config = dict(
    n_layer=15,
    n_head=2,
    n_kv_head=2,
    norm_place='pre',
    positions='learned',
    bias='all',
    parallel_block=False,
    init='uniform',
    init_std_down=0.0,
    lr=0.00405,
    grad_clip=1.0,
    warmup_steps=0,
    doc_mask=False,
    train_tokens=128800000,
)
Each number is 128 + 24 x the weight over its row's rms, rounded and kept within 0 to 255. Layers, rows and columns count from 0. Numbers have three digits each. The size before them is the row's rms in percent of the matrix's.

# q: layer 11 attention query, 64x64, rms 0.0487, rows 0-31, columns 0-63
# k: layer 11 attention key, 64x64, rms 0.0491, rows 0-31, columns 0-63
# v: layer 11 attention value, 64x64, rms 0.054, rows 0-14, columns 0-63
# o: layer 11 attention output (transposed), 64x64, rms 0.0766, rows 0-13, columns 0-63
q0 120:092110148115165127125150162097099153166118115133077145130138144120119106162127126153150145145093123089111094133072102170124140153098140118120128102120093104083159152129146154115125146126107098
k0 101:112085118114140159154100165116122136172113139144097117111117153174099138103158183142131172135127120103116118132171132139120090161101130135125112142099104121130152174088139112132101110113095155
q1 102:153129119129112149154067121130105115128137096103160124158141119137120121150106109106139113148076088108106169141077142129127171111147096158136116145102145105174160134092147121146142121117094105
k1 096:167137081127116146137086102086136133078189127142177122119091139107127132126140126136103124144124160139117128129130153115118101118127107168161128142100142117139131139115101098096154146187091124
q2 099:100129117129119120118120176101135134119148115119136184098144116102164114107139153166101166152100154109108121179078145103143138147173096152108173134124111114112139107127124095112108154103120110
k2 106:082153107127146154107125166110141079157168128090138121125174144103101089106133144108188157103140144147144149165099145130118137108128100146124098124111146130132102118111123101122137183128130118
q3 096:107129135137109042137104168161135153130124133116136120115132121128083157130141075102106130121144133138107108092175141134089136113105136103098121078159130135135131157099150152136130154134107112
k3 102:106100104130128117139105153118136121163092150135124115121144144139143107161134128119122154112129133132107106126173123125087137122053145097123133083090116124085140192143176151122136132087116143
q4 093:170150131151126117142062114111125134116152136136155132093110123128163155125125128165076095182139130124074152114101118152110128118158124149139119111116124090146090125122122165103114107090155119
k4 098:115148136161125103117102112094153143116111086121131112131155131143131125127125122141133104149139125083069118107127144172134148139141146123135156158112162135091082074156111139136092185088132139
q5 101:111157136127144153138129134126131100160118126154076117156109159125124140156121129159174129129159129112136170151113108184140150080153097174110156166141140162119093101105145124130142141154105149
k5 098:145142088112117150100136113147109112141155138126104147124114150154136115150090132148129130123122173105163143135116152104113142075129157097130150193111144159117101124105169082137110151107155084
q6 099:119116096109156135162096127132153145152130142100117108148090117143124155111109108138143118082147152149179143111120102130152154166120139101074143147136116165181115128110139119112158128175172129
k6 097:119113149078124094138159154108122158095164098112076113131093093113146128138162145135134112103097127121179088092114131136113112167100103137146185151128103151138125118147124134108154126138125124
q7 095:131123165147130150137114115088167132123159144147109099098099150098131118112108109161093133123102145133177126129107133161119117158134126134096129144182132193116090126167145102103132091138117101
k7 089:106113151076097102099115130124160107137124131107110122074076140118105108137133125129100162164124143099155176127094150137169132163109129103120120165123114148096129153168139100119142155104144140
q8 100:105147149152122126144087162149098116103143123123168095125121122104095136179122049116140140135145096107092131143171109141145118147103132142111119087134173101126145127119143125140091111157127145
k8 099:093127128130126090180136138120151129117138151164171121128105120089093169101166103104131121145147147099112100137179103103126130102151159127155090110130129139130132097135114172128136076118148135
q9 110:143144134125105105163129104090100114078134100150126141132102151143143163140121111160072126110109124122150135108126102141136099145151102088140121102136111116094194178175121126115141136126110106
k9 086:115087162093176129174103101143132141123139156134154123131075092160111113113135098141140131103104138139152103136107104156127091167136161081143129128133100136122136154120148085108087108113138130
q10 089:116144130111095128158122070138132089129114110163109114104137123124161143137135088119092113070098120163123120104120085126107126131157113119135149088143155119120083116143063133151153144112121124
k10 086:127168132122090131093139140148140113113081144155144135166120176139123095158147116136119105123151132133154137107119090138134146154097126103137128097145164158148077096117141104182169141124120095
q11 106:127122120170099134102114147147119147077116119115139116181125113142165152105109096175110132144141169161094143124111137126095092086117115124099133132132154154118123084089144122181120148134131137
k11 100:135127107186089149156123105115082120084129144117090124151154109118139105136115121154145170130140159149134106113137134092108130165146117143085126100143127150175112107155177092136122118158139111
q12 106:119120137136081145148111084123125132110118115119159126146136109152129100104148126154130176147169130155129113100092128167158126153115138145087129169128193082122110114099140127106075119138120111
k12 089:148128129126075153182111113157119076103168153139139107151148093113126100136108108140107150130140116076118142127099146129122124114133163095136095122123169155121077111114101134137114162122159108
q13 115:141163133184170141103177127101072121115113109095187132144124121154078122099124151156112121152132148108126107127104134104149139103153143118115161138121137159105103154094147123145138108125114120
k13 122:133135144127142165078156135143083158162149120123120146135123096154143111133130155134132165171134116095118113130163149163130106072118168117113135145147177146087092165116156122110112144114128117
q14 106:112146128080113123113152132134163091101102117167139161146089140160119123093109086133115160166106153116135110124123069093132106115112117121134135131150135105147122103125148100199141109119112119
k14 118:080106138067104124109167159139134141102124143147148115160102144151123164106108094145108161140095139113133108132159081103112119176121105142143143120139153129139135112132151099179150094133145138
q15 121:136102114119140144095146167109125087138120105119110112126136146161101116136182141160155213111120099132138112122154123115091142104075110149122129088134137153111099110148153129146125148106136109
k15 112:131107135112112193101139126138152125149097118151105091151125128141114121153140148122138174138097146095144098135137150107108130119104188168143099078142134152084137140106144102170101124117126140
q16 108:177136090103156088143147109118118104062116145144158142148086127129146122116134087106116139136109159113127152176093137127162121107156074153138158107136140136114159144135139134121116095113126144
k16 097:117124122154154100127132159115150134071098111108110141108102120125137132096146079096131107138126152133115111168124105138123128113117133147129137100122088159098163084078148107114161098189121145
q17 113:137142092150100102172109148102104141125150128139121132154133111090132161176153131132091135143106092136121146103101158158161149093137091124127112164123122159153118146135100131182113129084111097
k17 103:095128099143124111162101101151094150156178124145124132134155124079158158154130148149136146159147111082150138108088126155116129103140144123127129171097108141172086140145099109124145120121092110
q18 107:146108095142168137143150129146110119105144105125157109144139125155135140114128148180151135140114107142179088136133116162159125146128119148126100117147108095148069109116071091161131117082115150
k18 112:169104137147127157129162112130124130122136152180133096119142157143114115136126122167165142120168105103117087145114143179089114166132151141112091131160124073123129094145126097124137151114091146
q19 112:137099147079155116081131121111152178154168112156163122132125114110142123138154109077126137109119097193124150113145128092158109108130124118121125132123153159149133122151112177138140114171140143
k19 114:102158143156157107124145124155123158122115129163148144105110108139104104145133132093085149156123127127160133109164119159139173096138133112048149128134136118121120102147136156137115115195110149
q20 109:136132140117098122131097132126143120072121077083104127150087100145147127160172101126082137136117148124122137172121109120144099158171130091138068126123114109122141095151138129149130121131165138
k20 093:122072133116095159131123151141133148087168159101148134133085112154176111130120117132088153124118133156142122156119156129097139193128131131069141153128124147153134124154135142110139122090153112
q21 106:143117098160147171159144141151125088128111141154095141082146116115138153145127160132122116125153115138147104154136150084120112086089158107093129092159141165120149145112144091173134130165152131
k21 107:123109132131111161127141129140117128124119102146107117130131107086093149120096197127136138120155126083138069166114128074166140103117112124124144134112143164110130157170109100152156104164130121
q22 099:143111151104096160110159136148111154132128119106151105084085067140105128108112161147087156085133107131136095132134111137133131140077133118111080107118116144107107174123116105142117110141111163
k22 102:169078113129149163111146133148132112130114128131164103138114090136160127152105125152115145116157114101133124136130129075146113099119140116128064083163161167168126131142101111093136159152124144
q23 091:108109118128144127133102142131158091165151108123115098107125128127134126105171118136128177114111107113119095110146110170127086103158131089122193118118093150114150163120139122165114165107128082
k23 101:143155114109135173125145141115163131137135104124143096143102146140121107112173177152139158109140140131148154114124119105138111130110096146165146100103058180121157157173102130150136135135129157
q24 112:126150133122085153109149121166155122137194132114129145124143135107147145162156130102139124118113115198152113085152111082104127167108157108119102155109138170125098134155119143138096129118138134
k24 105:099158158085088090135123097164137108078160140109141132126143132100157121107124129145087136126141117131156110099159084111103129174114144145125111144133147144153093106170117151141084132134154145
q25 091:098116105143124093145155108124120150102152091109138099107119090156099147080131142107108120157160108136118162096134124106126133151131101151184145136117125092129121156083164132184112154119113119
k25 090:128110087120160089152127139147115135128160136090139121132087067149116122097161141146120136123130101172076133169116128143135175135114157139130126115090107133191129111126159134118114095127134131
q26 110:109113099110089105175122133124133128114103121111130110151123143095151134122155117145100125094106134135171131146146136112153152188139071098126126115141132073158166080137107130146140115097131161
k26 115:141141126098094112152115145124122140111128096126108086098149172094167149120099099149104115106117109165139087117141120079145109152120114107154114104128113076116178130147157107150142094103119135
q27 099:111100090135146126147109146179096122110128106128077116117129082128097172150122126182153147127149110109140166152125145158119103104114101132161128113134129138093104092130126118154073127101122147
k27 092:121113125106127109111101145140101090156127128150129124090155132133145086150135146098130132108146064086125087123087147134160137144164138159131143110121144089112095129150131115131089134103112067
q28 103:153132138156136102166136114117079105071135129117148118130093145121161144117112115141099113148141159109145112143113101128138098088157110101106160118168087112135122096138090165138144122087170113
k28 099:155167132136121138133114109122101070090148142125161150147110157109156133166127107108089143175140167125152099163114148143143131129160091113128127121153143140131138102137066097151124146097104124
q29 103:126139114117131138154128117145117132103138140114135122127105139137154099113143119152158136091149130164145119128125161167054127126113121154159170082118100123127132079098162160132199145151139124
k29 108:099134095147132141126131124141178146090144126125173085161131160137129104144121131107168100073151140151106120165105114122149106139126080099142148100168109114127137092100167136118124137149107106
q30 104:067112128159134131199111133126118119136148117109153114153101153106154156142142153126150139093134122150139116138160110116154081123127072103122133108104102119144169156130164131153104114094135113
k30 103:098077097129142145121107149118137121148143137082105108139135134143101131170157163120144178102137139150134096113137129126101149117109103132147118096151094093103143196078136135113121106102137135
q31 099:164113150158133118139108147097115088121142104139127164130096120131151100083128085090138084138146175119153121113136162138088087091111145164099117115090151109103107133132126112117149128113149154
k31 106:157159120171105103128086161142150144151122158133126154125111079170125126106171104118110124130141127161140151153121114156092120096168155147140136096073145124095148122143124127130099156113113163
v0 096:101100148175150113083150134094163108101164160130121104119147091085164179073113129138116097143129126142146132110157115136122119138090120089145128107102154134124117131099143122152111158126107120
o0 098:163093154134117119139119155123109102167167137142089139116135163147167092122117157100143116123095169164109102154145091130132106148129093144158076100151078114136152136129126130112094132142122130
v1 099:156164102129070101112101135115152161114157139132095095147143119154120132101138120110097117129137162148122147156154121113137109135117123106152145141136126072093114175087101149130164157174115122
o1 099:115119131135086137135172125138135120127126110074134104110182127155130102120112119120164124125125118116116105079151077188097174143122114150139106131144177134137113126120178148124101115116138151
v2 105:122122099172151133157153154130113124167103159125155131107104113117140089131185100139122144158070149145123144088116113080115084142100092100146136142128105151106125111113160111131109130140110137
o2 093:154137140125142102117105114113113151088105096130124092163177182105110131160111167129118117125139126151102153152123094139119155131154106130147131106170123090152145094136101170096140108086150123
v3 097:071132099127126128133163127109105121086119128119133131142109088151119127099080107113127165117159091136168155124098115182146132141144098141104118132171130104125148112111168149113118106103171108
o3 107:136130127151165136121122136119102155146154120134123148106130143111179161191130094141142078144136136115120111123104125129121106116093155134106078149081114113142153155120115136104130189096118090
v4 093:140127129156137151162143118139135082121128108140105095137127116082075153159160131160124167142132137134176147109131088151160146101130129119149130152073138088151089154117135150152092145129136133
o4 099:155108115104147087090103148110161156086113128119173121122079160149154135101087103138124098150100136137109126136145113113142132148126134171135111137163140155119185127136137160096141087120117137
v5 107:154089129143115156150131102139119149131137127096120154119105133155143110114123118089163140120171137125141116109167115130097143102107085140166116158166154126140133109176153106108111062084128147
o5 107:123145109113097131109126151127157112129140096104102099117131105086170123179132135140131127121108146134168138147069168103130104170127119118068150139141102130143100137140119134149158156180116113
v6 109:161141133144143147123102098118148153167139146083161097112125101133144143142110096079139118142117129134150136090108097107158156149104092123106150104101160131097168130101152149115170141096160106
o6 107:107132110122120121111173116119137132062132117165110125153143165126189140157114122164143136109135130159162089140148075109129071126118099138167128112144114130151119131094104115128120133105156142
v7 094:134115109115131100122086078166087147144080136139150156138125144148137086131127116142125123142108114136160162160101144117122188146104119118097140138170157137134138140116158093153126153104102088
o7 106:106095133149094136163112142121125121044172120123133158116140125112137194161163107103127143154145114137140146123110134128156139121101086139140160141122116119125136122112092167105118083129138121
v8 110:113117107107180161142104106125114134159155111103100127156158100092114106128114093131133113167138144130130129114138103135139139133152131131153100063117146172148161081127140082102149141159124098
o8 117:164128123114112140153162117141117141128107136133109112133102101156157153140109159213110113079092099116138116117125143119160126108111097133111153163125099090108138156131100162169100136139116135
v9 100:133112151092170142115147125118132144110133153120154136073145189108148093120091179151118122116150127137168102156130147120154153130123123103158124143092158084153114148142155098115124104152134105
o9 099:133114124150085156140129162128149105131115117101139140086109120144149092083147129117151147169115141146151104189120137105152136096128141151094129109175100144094106149127135139079119163099150117
v10 099:109109121184153099079129102176126120141132113143148111122163145110110148067142100130130151073133165126131127089097143133123144125159151139177144137116154153125122128147131133136153139159148097
o10 114:121102129096149115131109133118152113107156122133128114080105128185104099159115167173168155106173094111134117157143121102144143128131114165140094082107119112105175137161139127122128137103141111
v11 111:106090149157104138144156075113145083141096140101093131148106140103163127128096100111153127121157135103109157125097101116141133124117105123122138148086131095112145146098168140122153122110098185
o11 115:139121110134130138103105118106129133093201117139114111081121109148146127116092124137133119130131155150138103153182130103112080138089132121100091143129132173184120112175129138141107148146148132
v12 096:127154114130117129155123098076160144130137159101098113097145076115103126117109101096148151135167121142142148147148100124127147066118105124093122098163078143142121155128164128151131155099123141
o12 102:133129118119152151136099159140109130118166097144153156109098140090157112137144102146126130119100135184095103142091121168105122176108126092141145163107124111176150087109135117096150151113115113
v13 098:118146112143134138119119111173092126162142112129127117139106094125099162096129082142167135168162123136136114126174173113108111127082166132129142117101152087141156113164104140101176125138113142
o13 111:175104132106119139145167138138140075089130144081096106109185130107173124137109169150139137104117088094152125144127112136129126168148109150107089142145116112144115125160107105158123125139118140
v14 117:106108129157113097122144099128138124162127105151148086186152164128101096173143140135088097116109169140106094192138148134131126160121094129153161134097120138145111134138149117098144142127126138